Weights of a small GPT-style language model, trained from scratch on English Wikipedia.
Size: 8 layers, width 256, 8 heads of 32, MLP 1024 squared ReLU, vocabulary 4985, 20.8M parameters.
Architecture: RMSNorm before each block, untied embeddings, normalized queries and keys, ALiBi, hashed n-gram embeddings, learned residual scales, capped logits.
Training: a variant of Muon for these matrices, 171M tokens, 14745 steps.
Each number is 128 + 24 x the weight over its row's rms, rounded and kept within 0 to 255. Layers, rows and columns count from 0. Numbers have three digits each. The size before them is the row's rms in percent of the matrix's.

# down: layer 5 MLP down (transposed), 1024x256, rms 0.0955, rows 588-634, columns 64-127
# up: layer 5 MLP up, 1024x256, rms 0.0923, rows 589-634, columns 64-127
down588 076:146137140150137116202141099094129134131144114155177148162113131113157134125111126075099122126115155127132110136120140155157154110147095126128166185125114132144142100132118120132147164110120140
up589 089:119136146180206138142112116126123103128144125145101098124119162128124113139170148156131155149103083156141115152141111131124125114066116145093127127098177107127139098105085148118114102130087121
down589 095:102136139093100151115123165108175176113156146151135126145139126107165122096139108092115143137134153120139078165096121109103111135121197158111125126153113110152126113144098118164138111107125123
up590 091:149106151120108139145122144134101088153139128188127143128073084129142141133125141152144126178141159158097131162100173122082158137170146105152185098111119164140123140115113094158159158116158167
down590 089:145158117103102103165095111129092094160133153125147149201112167159060120113142139176154120130150127193154130133134124121129149118117164130125155148134110118117106121126126135107142145126121158
up591 109:179159157116097127123106116134132159119140135125132163154133137164125115109144154143121111134169113116140154158090124118125089111116131139162105119171101110129151043135123120124156130112112127
down591 117:122182183132119120127121120124115154135147129110102106150098129125127162112126148081121107110143098150117145134136107119161121127149114123155096144156171130119112072077078136145121114080138078
up592 114:162084113126083142160143111111102122114185108137093138123113116119145134146053174120168113089168143106130129106105090110129108115087137157178143133112111139140149142128116093162117141144108132
down592 097:096135104136106130136146130109103095107141161134130148121143110125062129109153146143071144122101116117144117158137092091093121143109170117128078118139163170070125113110143117122088166178144136
up593 089:098145108094103093165132086099132130117136136143124085120153131148133154123106092100106153109149138125123113129139112095079152097142156104148149109157143112113160120158158124116105127110151127
down593 093:108118144103097091127134093121143130160140084105132136109140141149126139118125146097160109122121153146138115111176108106134131127148138130106118067165109117177139130135166134164137174143114142
up594 123:136159148113118151111103118126070124137128103128126140132072163131166100129117160088170127128136126081106146108129122136153171157130115130117124156121130151125119113130135110144128133152123097
down594 142:144092097126087121121133133140152160136121173110138139130137139128129162123159152117090128146151106123152109116123121134163155134151151134118114107149103164153106127158129152128117166118134088
up595 099:147136123093092130127126109173124111149139155116129148141126133210136099137186117100129144093095141102138167149124122140145136164154128079142160112123076176105154136124127100135130137099104130
down595 094:166126112109110094124154084113144101130145128126161119116102116161073112102152112111165137126146117086112104096157142125129115158135129143172103121123137111133135128119120136116158201086109133
up596 104:156112090123164093101125112136094163160137113176139183132119104109107127138178116117098119047112104144129152127145090127093146087149144105133178130110147102146147080161113156151160146162090138
down596 107:160097087100103112114122110117128105107088137121116134105179102153158158151113124081141141149125107139125133077149131140156138161103132093166109113165128124142138089157161162117101105114131130
up597 091:117162156110136109130151113068161110153128159116099109146073107145156131127187177137109147158135127135129097140139147174135129110129163133080127124151106161124151172117136104147079122102159168
down597 085:109130116115127081099141121120137125150134152133096134075104150125137138144204137118142140142123110134117095130132101131121073133100147134144147130177042127136153093149139121140098189111152130
up598 111:122089147116095110134102175113142136148141178130151162150150135096132109124129115159147115109142073116148089106111106148112121099132143149098127122132127141143183128177131130137171105137134113
down598 114:133140165149096151129165097121115139123132164143113149171122113075138141126122117107108097136087130131137147111126110099103121125168116110117140090150142143158119156175124140108131123154182167
up599 097:136173130126133088081122106087125133093141086125130108090118140148108150135139165115097131119112161120134111128112129097119167131141144149170084112129115155145078155129124133175193117132138107
down599 093:135077141166097148147123137102150095141124114128080124074107094087169114128124123071118112168188119156148131192137121141117114124147132126143103089139159140137140158123122156125129140100122126
up600 116:162146158133129112168112183124149103163117168119097118137122106117109148141120141184148152136098104102180117117098122109091138125121145140144101108094128092137132115126175176112157106107150134
down600 126:132117102112130148102105171133123090120183173117165127139115139110128174146110157102130143131121110167153150131105129081129176102111193149150089161088112107137109110089126170144103119098127135
up601 105:108149106108155134117135144123088069094142167149094125182156105121131117114107123124129139118152146121139150135128135105130113116093156127085145100098164115140141135137113140117120119134141091
down601 112:153126147064065128099118107101120109135139161146152129144187087086100129166166120117116103121135111140123148102166144129170100149154127159137164143182164139078132132126148151107180168097137141
up602 090:123086115093159118147147146090088118136132114154143116147125166094145102090177118103112135158134136097126115180144086103172097108133135125103113123138160150123111096134151113112122118108156148
down602 081:160117126152131171097174117131130109134116150138117147123080122132132106144126146125100154114123124109149098162107143099103110119154145084124096127121084100114080134083124098167153144077142126
up603 121:119157126108114137108140124121062145133123150138078138158144073082126124142122117088133144155126165187120125133146103105104156159126113102135121152169170132135122106128132134091117087130136132
down603 109:090113138085130118132136125145134140139124103165152164118169148152080127104144101151125115119130090125124095126182118118179131129153165134146065151150127154122099128132126106145144130136160155
up604 117:159136129142096180090104123123110131129117134153161175158092162160137109150157147126151119120110147165128148154161101113141090145088142088156131170141194153116178128162140166109162115175152124
down604 125:120132139117115172123153144145151119106160114089097122139132152147128122133134108104139131094117118157162095118132115121136112194107142106121126105134171140128156123118113126165093110140121176
up605 097:139141107146174129136154109083097113158126088077076140093169138147103137116105138140145154136141173113133165112136138158115118116139110148122132129100084104138130152151133110098150058144118137
down605 106:100151135153100167171114138159153131140149089157109137154149146118079150161157099130107112124145126134181100153144090101101156148144151124124106150122144148108147111140133164127132168123129099
up606 094:089133148123194120107111142085148152122099163106149144156139126113151125092168105152145140133092118144158155105159172113143126122129135111120098098120140128145153089195085150117126121106172088
down606 099:139133143151107140172149120173151107132132080101133076126124135125121144146104110134096098122118155147107167147133117114136124147062106162138147122109123090112193118148159107110163116124108092
up607 101:146117150150130100154139152144125136135112150134182141123092113107129132131127097165118120116136131153131099117112144166105143114089108141120166141125127115086102090221123151150135135148133127
down607 102:084128107153120137118149160142123153165154079144135114149125114156132167100075149133105101167127127157142104114104100124115088139158159147106152134102130137150161064122124117161134115106115113
up608 054:170091147105135111146134116102117150161153124112099196111170110112089127121102106090126132112113141099158164158096121121062105128147170106122074141130131146140160112151144128122141138152107140
down608 055:162096136096112110152139100121135126127128072123120119106112177150149109111142125123136137094183119112132143127120130117094161123106162130133110119113070154110114169144102166118148142129125124
up609 053:107154111102143168146137137095098134122127182118156112141121136110115156134097178171149125129155143090160135125125122133162131131140123107107080115103119168106177119134069173143142147112085119
down609 051:128098124108130100174157134109113086132115128136109102129133166153099118146107141102143127157149128139116100130109149149122069160110162122121114143144131161133079139167132115151126167189094135
up610 087:102125108182147129064113134146131107122101133117107156122151137095158113131075110146171114130142105111149119180152117124122134129115134140084135144110143092149119079175102132133140121109131129
down610 090:155096127184080111103158113173127084114142086142141113110147109091090161126144163134129118123108150088143133094108100107149119143137166139116129148101168093179106129124109136114104113137073163
up611 052:122167121188152159126148122131123106133155127151182126141130142132133116140129105135096118132122145097126128093135148113177135119133144141136151145149129142119138195144112085092134103121111102
down611 053:168108148138107116094134120137117120108147173128148157118183103140140093082117137110144094134137102157128164099126122130127196110156110147124107128137102163139108126133109149141096157115094123
up612 108:142157143103113102143107098067168157106163155155146148131148156113080099141152156112092117100124149133167136149134123129142102126122139103172132144128114117112155125120118134119158129120165134
down612 097:131121138071170155137131057153084119140097159107112132117140125139095142129124159160132113135114120110136075116123097122153137182128115173164163139124130123129102152099142120143100106104149152
up613 109:143114070111128140125155142132097093126067117124132159143120098133132146128095174129124158111101136115129164138111114167116104151109151102097130138160114101130166098144166125157142124131124079
down613 112:179094104136120123130147065107084100144123136129126145141134128105144115128122138133075148108094083104107160149138100188160140136100129122095139126114098152086127141144142110116136142105143139
up614 117:118152094098153141136158160152114145123120166130153123135123134104127172142127141128168160125109107158185097133120125136133152129150106106127140145104143112085144160122120081131119144140112131
down614 100:104127106166135116116150124152131149127129115110171144158159093102134137098135142114108132123142109156129119180133108097135125101117112115089086130149179171141107126119117105113146145099196136
up615 091:107141133132099198145121117145136084119138115124149164172122102117138144094096133154149111125074130165171132126150094131150124187178159118113173093125131080165123168148167128118093120133154146
down615 090:143156104136099140158120093131118082104159127127167180158130125169140134133143129122144154107139153140104136127195104137137129139142138115104130059137155131151115179127164141117072129107182153
up616 090:156141135169090159144151095168056132167134114128195134102116128117123101147081140127135134127110133150136103138122142092145097075124158092133106087130160174141154119129117129144114121124118128
down616 084:173139141139128179123127143137143107130119101120112144126121108124152120122185110138114169083116177156157093061153150136090098132177098138083124138150119145116145132103168104116120132093125147
up617 113:175141145114124157129142128144132091122143129124078114070123145118118113145152104122116145136124119139130102136107124143131134113135122132139122177115114115107158130112101150129147140096082129
down617 125:161120109169133095155135134126149163120149119121169133129120118140137097131112096152147131103101096151140128160118123114153174132086139122124163108148121143128152143152154147092169123126109102
up618 094:117138108200135177096152116082155107130152145109097145149117139172157109116156131076125114142105137122138131129094115121132135120121107102096093095205135128119100146131144167137115160128121162
down618 106:145144137114121123156158113153074142141157124169166149117137094099099142076119135149105179150173155164108152121167148142122141121155140118146101116116128157095121161152137133136104127138113124
up619 114:120157134095105095101112161101116125116098134119121099111127101144148141147134112164143092105137146112116102116139151101074117143079098111140126078121138128097137090133117132119139100138107123
down619 123:122124102094140127072111072142104111166174129132143075082080099152094118157119113080123092131116121135117134100134125087119131139166149148116137148106131122118078148141121132125079094120094100
up620 058:139111114127137128115152159157135127059095149146194064123183115077140128127158103132147123148127162124117139098104154116147116129103119108107116132150133141095121093140144102138118161170098180
down620 054:141128078133147141115118135105152112125116156114097135120114142141137138147203161122115131128117093131097129183141143123103177173135086136119111115110097109085151131122145121117134138151143150
up621 105:167142157149160089107123125129140130100119140121118113132143128125142130109120088131130147158144165133115147127092110119100131128114085118146134063127133132126123113129140098108087075133137094
down621 113:150161173099124088117122124128140116167094104168088134133111165127170156136144102121146157107124165147116124127116127132116114095100121093144126129129132118106122136147146145108083095099176158
up622 100:159094111125177124145103135102113152128138153129116180103089110168124080161105102087133136120140133110127124138142108131090129158104147108139170129153146087158123148110178128133101096135100087
down622 104:171080101117094180151131119161147129126099142149159166068130109134082130125152114126097148155143143101093121097164091127133110141119142108108157112121098131152119157146165152122060162090175086
up623 125:108095120136144122107152136121109124102124128134105080120095120142114165080138110146120102157147143118124149143119100117138132140130128146120166154078132123135123111153161128142138103163139100
down623 135:098101091146158106078126105123090078145089118106111100129074126111170137108100128160154127149096143112121131132136126121165127114140138148077128112117121171105153117141147111119123119117102113
up624 113:149116157102102111136151132170110073098168121094130156143129124101167120134128133125139102112116152106156125133162152161166088140122112082172126120125121118102107094120134141096147111155098125
down624 097:125101090126120113142135113149072130162104089130137133144143141103146110154139106094140149117147110120117151109126153164121079087137172118118118142152168166149103126138142138096142121105106153
up625 110:122136113115172101150156155140128071142100142130139127130149163126121121143127154176121151136108139147112117150103165087116126105118139105159124152167129108151136089165074104119172112130097144
down625 094:136131128153088118125116130142163153139125152126114120156209119126153170126113097127099142117146132153125144147186116114132174148137133118163083142135100103144124121124071134143134147103137081
up626 133:137115193108131054107156151128131135158071144163151120164144151145125104140128114148136114148105113138136080125118126103142112149126115106087128150146136132155141155155103089104077105113139148
down626 115:111091125119143113115130079133105124134102179073115076131125136132108150156133180096127134160121108121136098139103130158133138101113107135113161163136104123098105143123102127132106142124148117
up627 076:090112168126128149108141120135113081118102158122121109165102117064111123118141127115144138167121155142107126133172147145138162089112134122143152120100111125111100187188154128147137157123162087
down627 069:112106158126086136119118104190083143107108118122100100156149112121115127138129116115134150135121133157119123192109111141112171116117140152131185164108115157080120125144147095109132136122127120
up628 104:132082141113099148129112103126136124128143096139140145126130167119158160169182164134145117082139136121079113107137077126127095132129146073089112160114110169138135119146130109119111094123084158
down628 092:093148156116074120085154149139073142068106133139165148126097145127092129141147106113135154116105149152143119175150130127115139174108174138143128151153147149135135176101138100162120138120143122
up629 123:099081129105098158106112120138163145166109130101095150147159117115141160103153120114151106143137111111174070172156145116098089131145111151136148106144129175136151164120159135154098097103118107
down629 141:110138111094134110148140125162127139124107102134102121125152125180118110101152132160155135119122097128147088143122159100118123131092155141124096082150115139162160128108113142102109114097141133
up630 113:119114109114103161125118137106093074133078123170152096118110115140080097143128111148156132098122149166143136146100147130117111123119118115167133148117184135148116166144170123159104101134155097
down630 117:100112107154126132131105107130130106113080106097145074172131103137155128091123112109138129130097135149132187108123144172143125118147158107162119100136158157106120120120140166102115155172165153
up631 106:128116089172138160121169147091123105143148117151096137170140069126149104118087069112172122081137110131140139108156157086089113128119122134125130139143124127138117134121129112117138158106085110
down631 111:151144111146111167098135151109154132116148189148173112115129108134164149147191135117079108148128116134152111102105109140181101160109114119132148173137117111099087110153125134129170145123126108
up632 094:161063132153094187130112164107157135139138131097115097179169128073126123136128117130102126160129118121125104140085160144111170139158106141104120151105140127130140117114122144131153148130124103
down632 085:114141142144141121150114133153134161116113105113108132119076101106087090196159146124086138150111122121130131178131132103150110114100131180119157110103124131146121137155087131111113106148117122
up633 077:139121141099118143177183078127145116125117136116122106104122118163156099115150099105124120167152087123137110146103109166125088119139155173119130093106114113089123150094101116143091138112105118
down633 073:131102157102106153116163098196137121102178124100164137112116111117123126121120137108110138147113135144135161124180133155110095147149182137144133127154162090148161133177162118144162161154130148
up634 096:111150159142113147158141116146102110162104111147118159144133163109161115122131125153109121067162109164124136125149162160118104102106123132089126191117101123117129157139116121125130162132136102
down634 109:146088099192155084124117117161144147114114146137118119177138137156092116101130110119142110137155161146134142154127127116122135102143127136118113147129157123136124130115128197125105172087153150